{
  "norm_eps": 1e-05,
  "init": "normal",
  "weight_decay": 0.058,
  "train_tokens": 124900000
}
Each number is 128 + 24 x the weight over the matrix's rms, rounded and kept within 0 to 255. Layers, rows and columns count from 0. Numbers have three digits each.

# layer 3 MLP up, 256x96, rms 0.104, rows 218-255, columns 0-95
162120116096109077108162112059114093173146127171124102140127098098154110165143128130125103141126157130155140132168155119104101133117168100075135120149078148115117112111175102131130149138184159118158162135124161111085113118118088159132098127175085131151103164144119089130105132145162148156
152086113131128163149150133144116152128108108077124158115135119112109136165104130139152112154152119147105130131146120131146154085151079120116169132122166127114123136137076140125139104102145107133158109120123123169110165145141106104121175088136131136154156092203122145139062152137121162088
142159145121117147109088118153140114114177117089123107117106166108142148123111146135142115141112120131115120129094134143147187148123146114096108123116158153125139143110109118130120127079137142138126138107133174148116119149123147125183165138114079117131123098145150098170097085125113132130
146112119132111138139094138101146157105148104131128125128106141172130115104151143167121112135139097096161173132162174148150101126128173102160100139124153118158149128146102129122164114119148168152126120090116129133157110077134090170135143163122176124115135139129140154135123126119128128130
087143109136098106160120133081125072119118126148130148127109102131144100120115137210143140111151122146107163111165156130155127082128113126131145135154115133152136178093102096098139159172168130161125096122138135091134124118135172120123089107089143120082130149135107120126098186099139149095
130123094103134119118113157142110125152110088159166124115137134142140100126158126131122107111086131191122093144134127144108124104139103146086150159159142143148131126111143128125150139094148156120096122099134097104144116108118103148140149124131159135111115108165137154148141154123125125173
155120140089115145094154143191138136114148132102177159107158138143102089106167132159093114118139140131138111125079155147122146133145089114178162092139129105171110145102167146157151120086114111148125139098116143104077109108098107076125114125095149119121091136137111113062092122146100147127
161138079145126153094136098084107147135184125116157119070152092154119130110134175123148122133131100110137103123126145135098108127129137131151177101127131147137134082139127111144150100114104157147147109119127148131121123106161144153126125104108130080100152119136111094124168095102159173104
153149146132142134156088120124142107139120106136133141110077102127129163173134158088159132081137128140159125145143138127130131133150135154129179144188144161135134169160133065118146148105108097080080115119107123168100098150139154111125104125141133114108127136144143114148165172104113044111
158135107133158152110108108119151110132132148150124140103121091088139093115092148146159157118108093153116125100137150140118125104091113137122144101144110091164130151094099128115075136131130130181123131112158148149118142120121125159142110156113095129136137120151159135163131157131098127129
155126176135110091122103123101142181099137144165088166138151133127141115146155144158103157147057165167167116145091130080145127125160142094095132127132112132094049145111115176146153128136101084090151183177137109144145158138128135131168145107100134096106133116133104156105121112120091126117
135140126126149109162130135102121125157128122126119135103113090099124108124140105149093127144120095103080130128129123154143081126115096146159107155131097167130103151146120086134091155125158124135164115139203163164137158150127153139173130069138118124110133096127101133126124161129152121113
084105123125124155111135133110119128108117148128149112133121132119127136146128181140144125097129119129108107172135118095086140104146112144134126103136098145117121138136187127115108129118140126154104082089124104135110160114114147136152130130113127167108158125144108163089121147089147132128
160128140128107098114159158109103149113117160149123141125137072116116153115182148123142121121153119179120141097106162139134124145091128128103115106116099090126121159156111160140132103163095121118135124198122102102134143117137111121133104112141098121109118122147125097130143159122123083152
133124096123162118139100153158170130107122150158130094095129128144152113133112126127110115139117149142116127133132144122139097114143104091132121117119140111124133134177123145086104156159141129104162163081126119153096116112116133119103174138114124139107150117105132133110117158115140156147
130141132114153105093149139144085138077141159099159124117124144156130119150143081126167085169135126073129157087133097115105170130097135135125080128074132118133127135119135179147086163126123169148141118111110136087128144127119144132168160172102142138129156093162124139171129128135150127111
169124115127146083143116125106159103127114122135117135123165095096130132139141125109147082149124136149151137127131127158127158117109164100147106115110090151142118126104130123122098112132137153139163150080137110104159158152093104144111139133133158125082120127134154127128115090137167135149
134141098114141127169141116151101080148122109096148116120156167154127146194117143094158129130105133122147092134160162083133119131177099090109142109141131105112114130153142149119130146144125127112097084143082162092105126149136117135104126113108110096100096120149168123102125089125095145137
149141132130129155152122138127134090092118129093149116128121171150119129170132130128171129168136114122129101123117158095122113081121087097115142122115164099104123105150116180128127102120183125127100122122106122096095175152106157153162148158120132131150146114139174108168113128092129154134
207102126134126101119085114125150137149160085100129139113112100123122084083128143116100130130116119147105077139069134116139159180166068077111112134136118141131166142141150162107070128120065094123151155130189150135120159133146149134152128126074101128122158153126108059130128108127128138099
178149113144116171139128181096139131133112147118180078156078166142076118139091140168117101141106139136135091160110134136079122130111106095158112121123096130117112115094149138101116124103115152139127140114147158139140162167086138102155158114076129110117094116114161124169152092195115162127
110128136091140146120064097140150123176172150154142084171159152154121099123125123084064141120089151133135117112115148132129141122136082167090148125104108157115152154147119093121106117141132148117112116131151177127098113103168167120157101161127157120143124113121144101121122076083117178105
101119142114162133132068091091093114092148122139150107137153127117112117136093118135124120128127160066113142120141140120094103131093137124098150171145117100152115142141091109146128109134115147110099151086128117126141156162107132121138120100143126135121115117144117078169134119119141144102
132154121132143117122108156095141151102156096165115156134094098128106158147156138111158095144131095109149115172071125127130142089127126127130151131099127145138134176114137134132093140112093121126120105146107075136100092141179146124139107120129161122106161124171104140174122120125125111085
139131109139108119120150120132135170115158175155094145112129163116157096140098158123080153176158102124114142104104151135145126107134132184108154095128123137090165159106147127160141136099132105123114165130139124138150125114103145108149115131124135076107108067109118112149133132162171106071
149130129157150134130143132130089127131105097121112111123107130100160142166113139151157102144119079145151066125157167139093147077115154135178114141110144114125118110137159113133126084115139114139133124103176116174140149152084128153155152116073121118115112118113124153126138127125098117108
098156150128101125179122124098107158156120157160096140149127115130120129147113176119119150150148132152150163116150132151116141109145099114089140137075119124114069124144170086151115111137148132117116165142120149118151150120119163148111144147158096137155150128144133154113153133161117124156
105112106130161135155097126131141137114159145119129132100099111118122118152129140110124152096134087096131168136159132112156172129102155113127082129106146122137147139172080135062123142164121147135099116136152145165140129070145140115136175150117118135147164116149152153139124138096123116132
106121129131141117160106148095178170133132143106098163160123137094081101111113117119135138122154133132103162142108191074147125136148120120141131141135125136102126129163118155154121173114111103086116109138141121169144138111130164132137100081150117078126151120160118173129083111106129122096
134115179088143157146118177162111111115115125125134157162126134134118143106156129123114096183134103117154146150092142167113188102117119119122074132121085160077141139155113107144133087146173139123083171142143081138116160154107150151080175164099149121073140078122147151111189110151120123113
125136120116150089151145087097095152092103129128105143138119153154127193109109096074123118143099154134143132162098166126124116096133154096150095144127104128137120180128111132161096098140132103140133093106107115142143106158156156170171085180107184122138116163154105141128105140146129127153
102087139110082072128112159125120142144083091151153124166145151152131139134150128108132080127078142122113071115115163152119142113132140129143120153108147137117107113083107107136105164090151141135138135131144075123069121147107122094131173094104119137085112136141121146131097136091138129141
108126130090147118141113141172138145165132122133142112126172136106129092143134169116170150138149150157109114153089097110120149158105114138150112132145105098199106147129128122105153138132116156159112114114124109096114135160133152116149098116086099131103122131124125094116173093125097126162
146151128130105144141156116139115120121124145133110124106105115127112143131130132108141107130115099092171144140142126148119082144066132110170135155125144095126129120119148142154153133141099139066098136152163111136099125122078123153140135132094161109085152109147106130116139142100132117128
157156080090153148127171138134122169128123110114148096140138156103089134152142091114142156129099120142096122082154139159132157110139131134115110121167136126175143150104139097098113142131131122127148096113131169099144115165140126139129174133150112136119126137108109150129093138137108114141
140138157150144132096115129110137068161108145112055118186167121122146140106129156116122154155135125179103124069128156111098138160125153127144130168167119126137152119107123100084125085138114096129122143101154149132151125152074147073091134145147196150171120147130079142135134098129152114129
149127116100099097086141105123150124121115094082145153175141126142047129120134105175128116147138162118164114161151154154116101135149128096106138135106168157091117161082162118129130083126130088110120174091138142150184098141065160149139114126124096099131137142143145096124148129116132121091
085134119096127114125122130098180126141123155079129156128155114149173146108087136126134116168148131090092149146086113121135115120151163160074133134155094150121132114108151109099150153113158134080064155140160125110126153122141119139131113154115119129132088140128113113087132091069152133101
# layer 3 MLP down (transposed), 256x96, rms 0.0999, rows 218-255, columns 0-95
137124131101099099110137148102171150114155103124136147138144122134123160124111115121135122111132134139136145136154124149096128125117093086123108108072140129107154065103107090112151129098082075155152124124178099164118091121124127159152151163155114136113176112121113197180103141084136104170
107126170106152103155163151123172104127116165119109125147112122128169116113119105142139118166139105158128145142144100105125118117140159123107163159129104120128149128141140128120119115142116102135106128106145139092144135150143110136151128143122080110166104130135142130133162114132112171133
137131147128119101151148134114128130169137167156103124132113097123157149091144151127100122132148114132090099169080120085129123119123104156113104129126104140078119145134132142128152122126136166156163122121143137101138118112143085151151138114082109159150096138118110127120131105150135132123
093124126116136134144184119161138125177149165131089117114118126113114117153109163134113154139124172164129117127133165109118127130137125123113137119121086115102115142119112140136135134116084131108076113121139128103106139136146143119139141112120094125134102125119125126088152092109132129120
144166148148088137125122129130153065137145113140116119081108161133125140145186110110206143135134159106108118109151175139101133149108163144177103145125131091118138122112123129118153122128140116086158125171113112130171084118088116140120093097143123148122098097113154111129082171139131166109
130146124123143153106140126139100139131101126116140146125116130119127100095100129143112108078139148104125140117175135156108110171150142145100118116117176131105158102118136158131111085155106099107123149140112128139092160149127172132089134138130099131140105110151164108126120158173141107114
144149133116153111113124118139085099121120115123138192096087167170155125108164091152084169113149152134109145101133150123126121128113140139102143142065096133111126095134166127088101096103090092102135141159113145128096123126154128133117152153117125147138150118152091058129098181121109112132
110146136095109110105091105161138130135145149151109105178151105108124130090141126086110085089120095123131133108127077163156116096131122120113156117148137072113119131136100164093126171179136120118119092121125105069130112149102143107137176151132121137142159166114112137142120182116121133162
106130135111126069140147105143157120134104160121094103144102101075155084083110137126139111153133120101124135128154133102144148149135113120086162120133108118121125156124135104135162103113119093139074120132161127073101112136154134094124123157115071090148108107106143141109161106116126141163
098145183118124117106137098134116121121093109098091114151158184135125145124126123104139109151157110071139141157126086093174156152111147135135111111121100163097138091139166147167150154145143102110152155130139157119118097108132189091157154106131128136150126139166153153108163130118138147125
131098111082149099145114115096155147144107099068162123125075152125131060131151152184142102133171154114083130145117152118160130161148112150164108119081129150112138106137130047158147066124139135165126086108110108131116125141074093122099104099129152155169172131125100095198137105137148126115
130101127112125111164129113102163119137116158119117138115151097097180104127128125136135098139140108136099124138124169124108135132148119133109184139119111100106128101136139146120139130116114116134118125128162115095121111140143149149128088152108103146117121141118157166132137120125125133169
148151131117106092121103106124125129110143144102116102133123098151153127164126096145126118150147146130101137134136134115161119123114124130104104154148144126111140106135200112160136080141125118109142123106106097141109132119139148105099129114131125088137164096123155112121134123117144126118
115138163146121118127127136122127111102081124123187115112153153129122156141121147127151103115122096111105135142101111160098165166105151151180090135147161121128151123119160129139105109130155134128130119146092127135128151124136131137100085084159115141129134121128120157142122092131118133129
139143163149112130121128120121138116136124100109140115115133164091140119126095131094155131116110128115129136099125110127098142162141114143134105129121093097094133085124116137161127092129087132112137140128128126147145100098120137119081122122116079130136128100104133137140154069151089122138
106125159119142106119149127143158124129136116111121126162143120104123106104136126145144133128138134141118135124157137116129123156147124124109149152138110107154137124139119126138146142131113105149141140126156161102124122134147125142145140138133092116161107110121138158120164095146126165162
171146128101118152133109120114144165139139122141076101120151136098132114106126138133124124084115177112127133085145152127132134083152145121092137114154102100140129142100134120094132116096090085156121124157163154131093139120116108136096120146111085207128112154117164168141111162139125096149
106105173129135122092142114153136128157131154125111122146115111129123122093113125112128129138129109128129146146138115146157133143149098130103136096130115139141119106132121141111148114146126108143124146091148139097126133137153136102129142154133117123152114120111138155124168112132115140170
107119130102160115148148089169173113122103128120104124162155106086156103128153133132162106120166119091131156121126132118177136146155134112105152133124107116150132112126109129131151152132109139130104115129133144114113129150128163097164118155106105106139113112106118131116149113131103167162
176127082123173155162139142093083160176115150161170111135094074132158089099141145133152104087106127162126128156108105126129104127080111143077115119128167155124091190133100133135071131114138106110152123148141119119130149145129114175066117185127122168080105120131100135157076124114134116134
114121172107149131140112128161075142177146107125140076147110132089128109131146131065076147131131163094105136164089131154171163102068140159131105089165162128119143160127121112141129129156118135110101094129142150158114152145105099117139148130126114116120132134147117100150127108098146159119
101103122129124103097069079145092131123117083140118120123123078136127137113120123115118139140116169092086127117079118109104121159100131111164107094118150086117139125120117157112122116118107120130151093110103104130135129128089087114117112098104119182132119121111146026131107087142150101117
169053110148140153115137126163139165149138135144128144109121124139145168142153106132151149105119136115152092099114124131112145163181115124124090114122106179165140175155146141151119121120115120111116122127100127174162090152175135128149153086146117142099113150135147138103140129125107140125
077111177120158108168130124147144130108114166164103121151097128132144152110120114143137087142137103117168124139137157131160153088187123127138125149121052134131143143132129107132156165110137139150107134123109114115101096116116151113120148126098134101143103136148121124142133118123134126149
129153087127137140156131152157140138147142114167139134122140144082125120095119189141116139149115115159083156076083099111151127160137080169100143138117075111096121114136173144104132108091126146135102126156150127134136092144123092141152116136104100104140150111117129095106143128173122153125
112122115125103121127121120073124097149157125133119108135145153124124141117069087133133096178119109118123122123168125106098097171123126145094138148147127145175097134134124134147157128097154126141114140123147110099085120132125135127119122139153113124094115140113120121159083135112116145123
148075143155149152128150137105095117148096149129134129108112139150144141102132126131174161084123145110138111108135100144096135141132145137167108116089212146121114150096150126141094125125162144096149120124093152115162137110135125137150100114153169152136138152129112116130150118107119121109
116154145084139102138148155134168102134110143137200135160140137110088120120156102124143114168153140139117160114142111119091137144140123130126177136150084104148119121153146134132132111103097115139119135112163110077140135142139152118125126141140106123144120144125118137106137090157110104140
127164138114161080125146128072158125154078113124103127169148125135145081148115136132110149128116089123166145141104136137145194151134114135101129111098100132140114129119142143100131126117129134170100125093166108156107171151138121127168153147146073117129134104074085132124154102142156149128
091111108125133162128096176114135087132090110187139125135139149131189099159117062153139153164162125124154159105131089138137105125136112074127126097127159148113134126100120146134105110107116080110152106158130148151173133075111148118136115098108168169060144163150141120143136132117147097156
088119147133128101111152099127163103130095150122099104152125104099161092091119126153150120144125123118128126136161141115131115137148123131107164127096085107133125147142126094134142114135107119142096116108135142049123128157156125119144135152106082093150102118113114110115151104132115153150
108153112116129070132137116161155110109140157098109096102138125117134122111087096146151087123135119107117155141137111110146136164151125116088134130138102101121130141136136128144146127114128112148116119115145143087142109102143124108139115129123088102156109127096156171133140064123125151132
136125141136096131109120126093087142137148085140082156138140129148127144179075097152090122134085098125130146105107140135129149102119132105165127122137111132080076120096087144122113153106097155119161108129142106155158133135121113167121166113128124138120127119136139183156129136152146095099
112118105153104098135131090163134119144116126102132132140111150104154105130118133141098139163112112137124091112131154143094103114132132131141151119134096136134107164169127130140159134106163135186150114107133141138120129131127186139170163111147123107156128156137095147091130107142097114117
105082111126113116113096115133146122109139123098116125105147095144177155085097119179141142120111152108096135125128150108144143161140131140120152108132168133154169159154107145122147123136120097121102103137149122101113096138191156121108146115109084125119138119093133118135118158129106159183
078135137108140105138147096140153113114121163147103113139130102104151095093115123144116113132152111114134138138185134102136116135141123122107145130119115112107123115128106117130162158125111106152135124139136141065128112132164139110130110148127095096180100118138142135125154112124137143165
125154118134117106092102136125103141119105106165145164160157128126182082178153105119101176096114126125174139133126143142168133111117139080140090114149221090155109128121129089119116146158147131114087133114107142125160139143137138138127156033119162133189189124130162133152152143082110108122
137150088124093180155139128099133086153160096141124124112101085145115175153137116109122115120125139054130189091133145150135087123108118107133087151114119181110121099129143155110111116135112131093131166122146088130128142127136103156116181135133181129133109113146142116104128141132153097093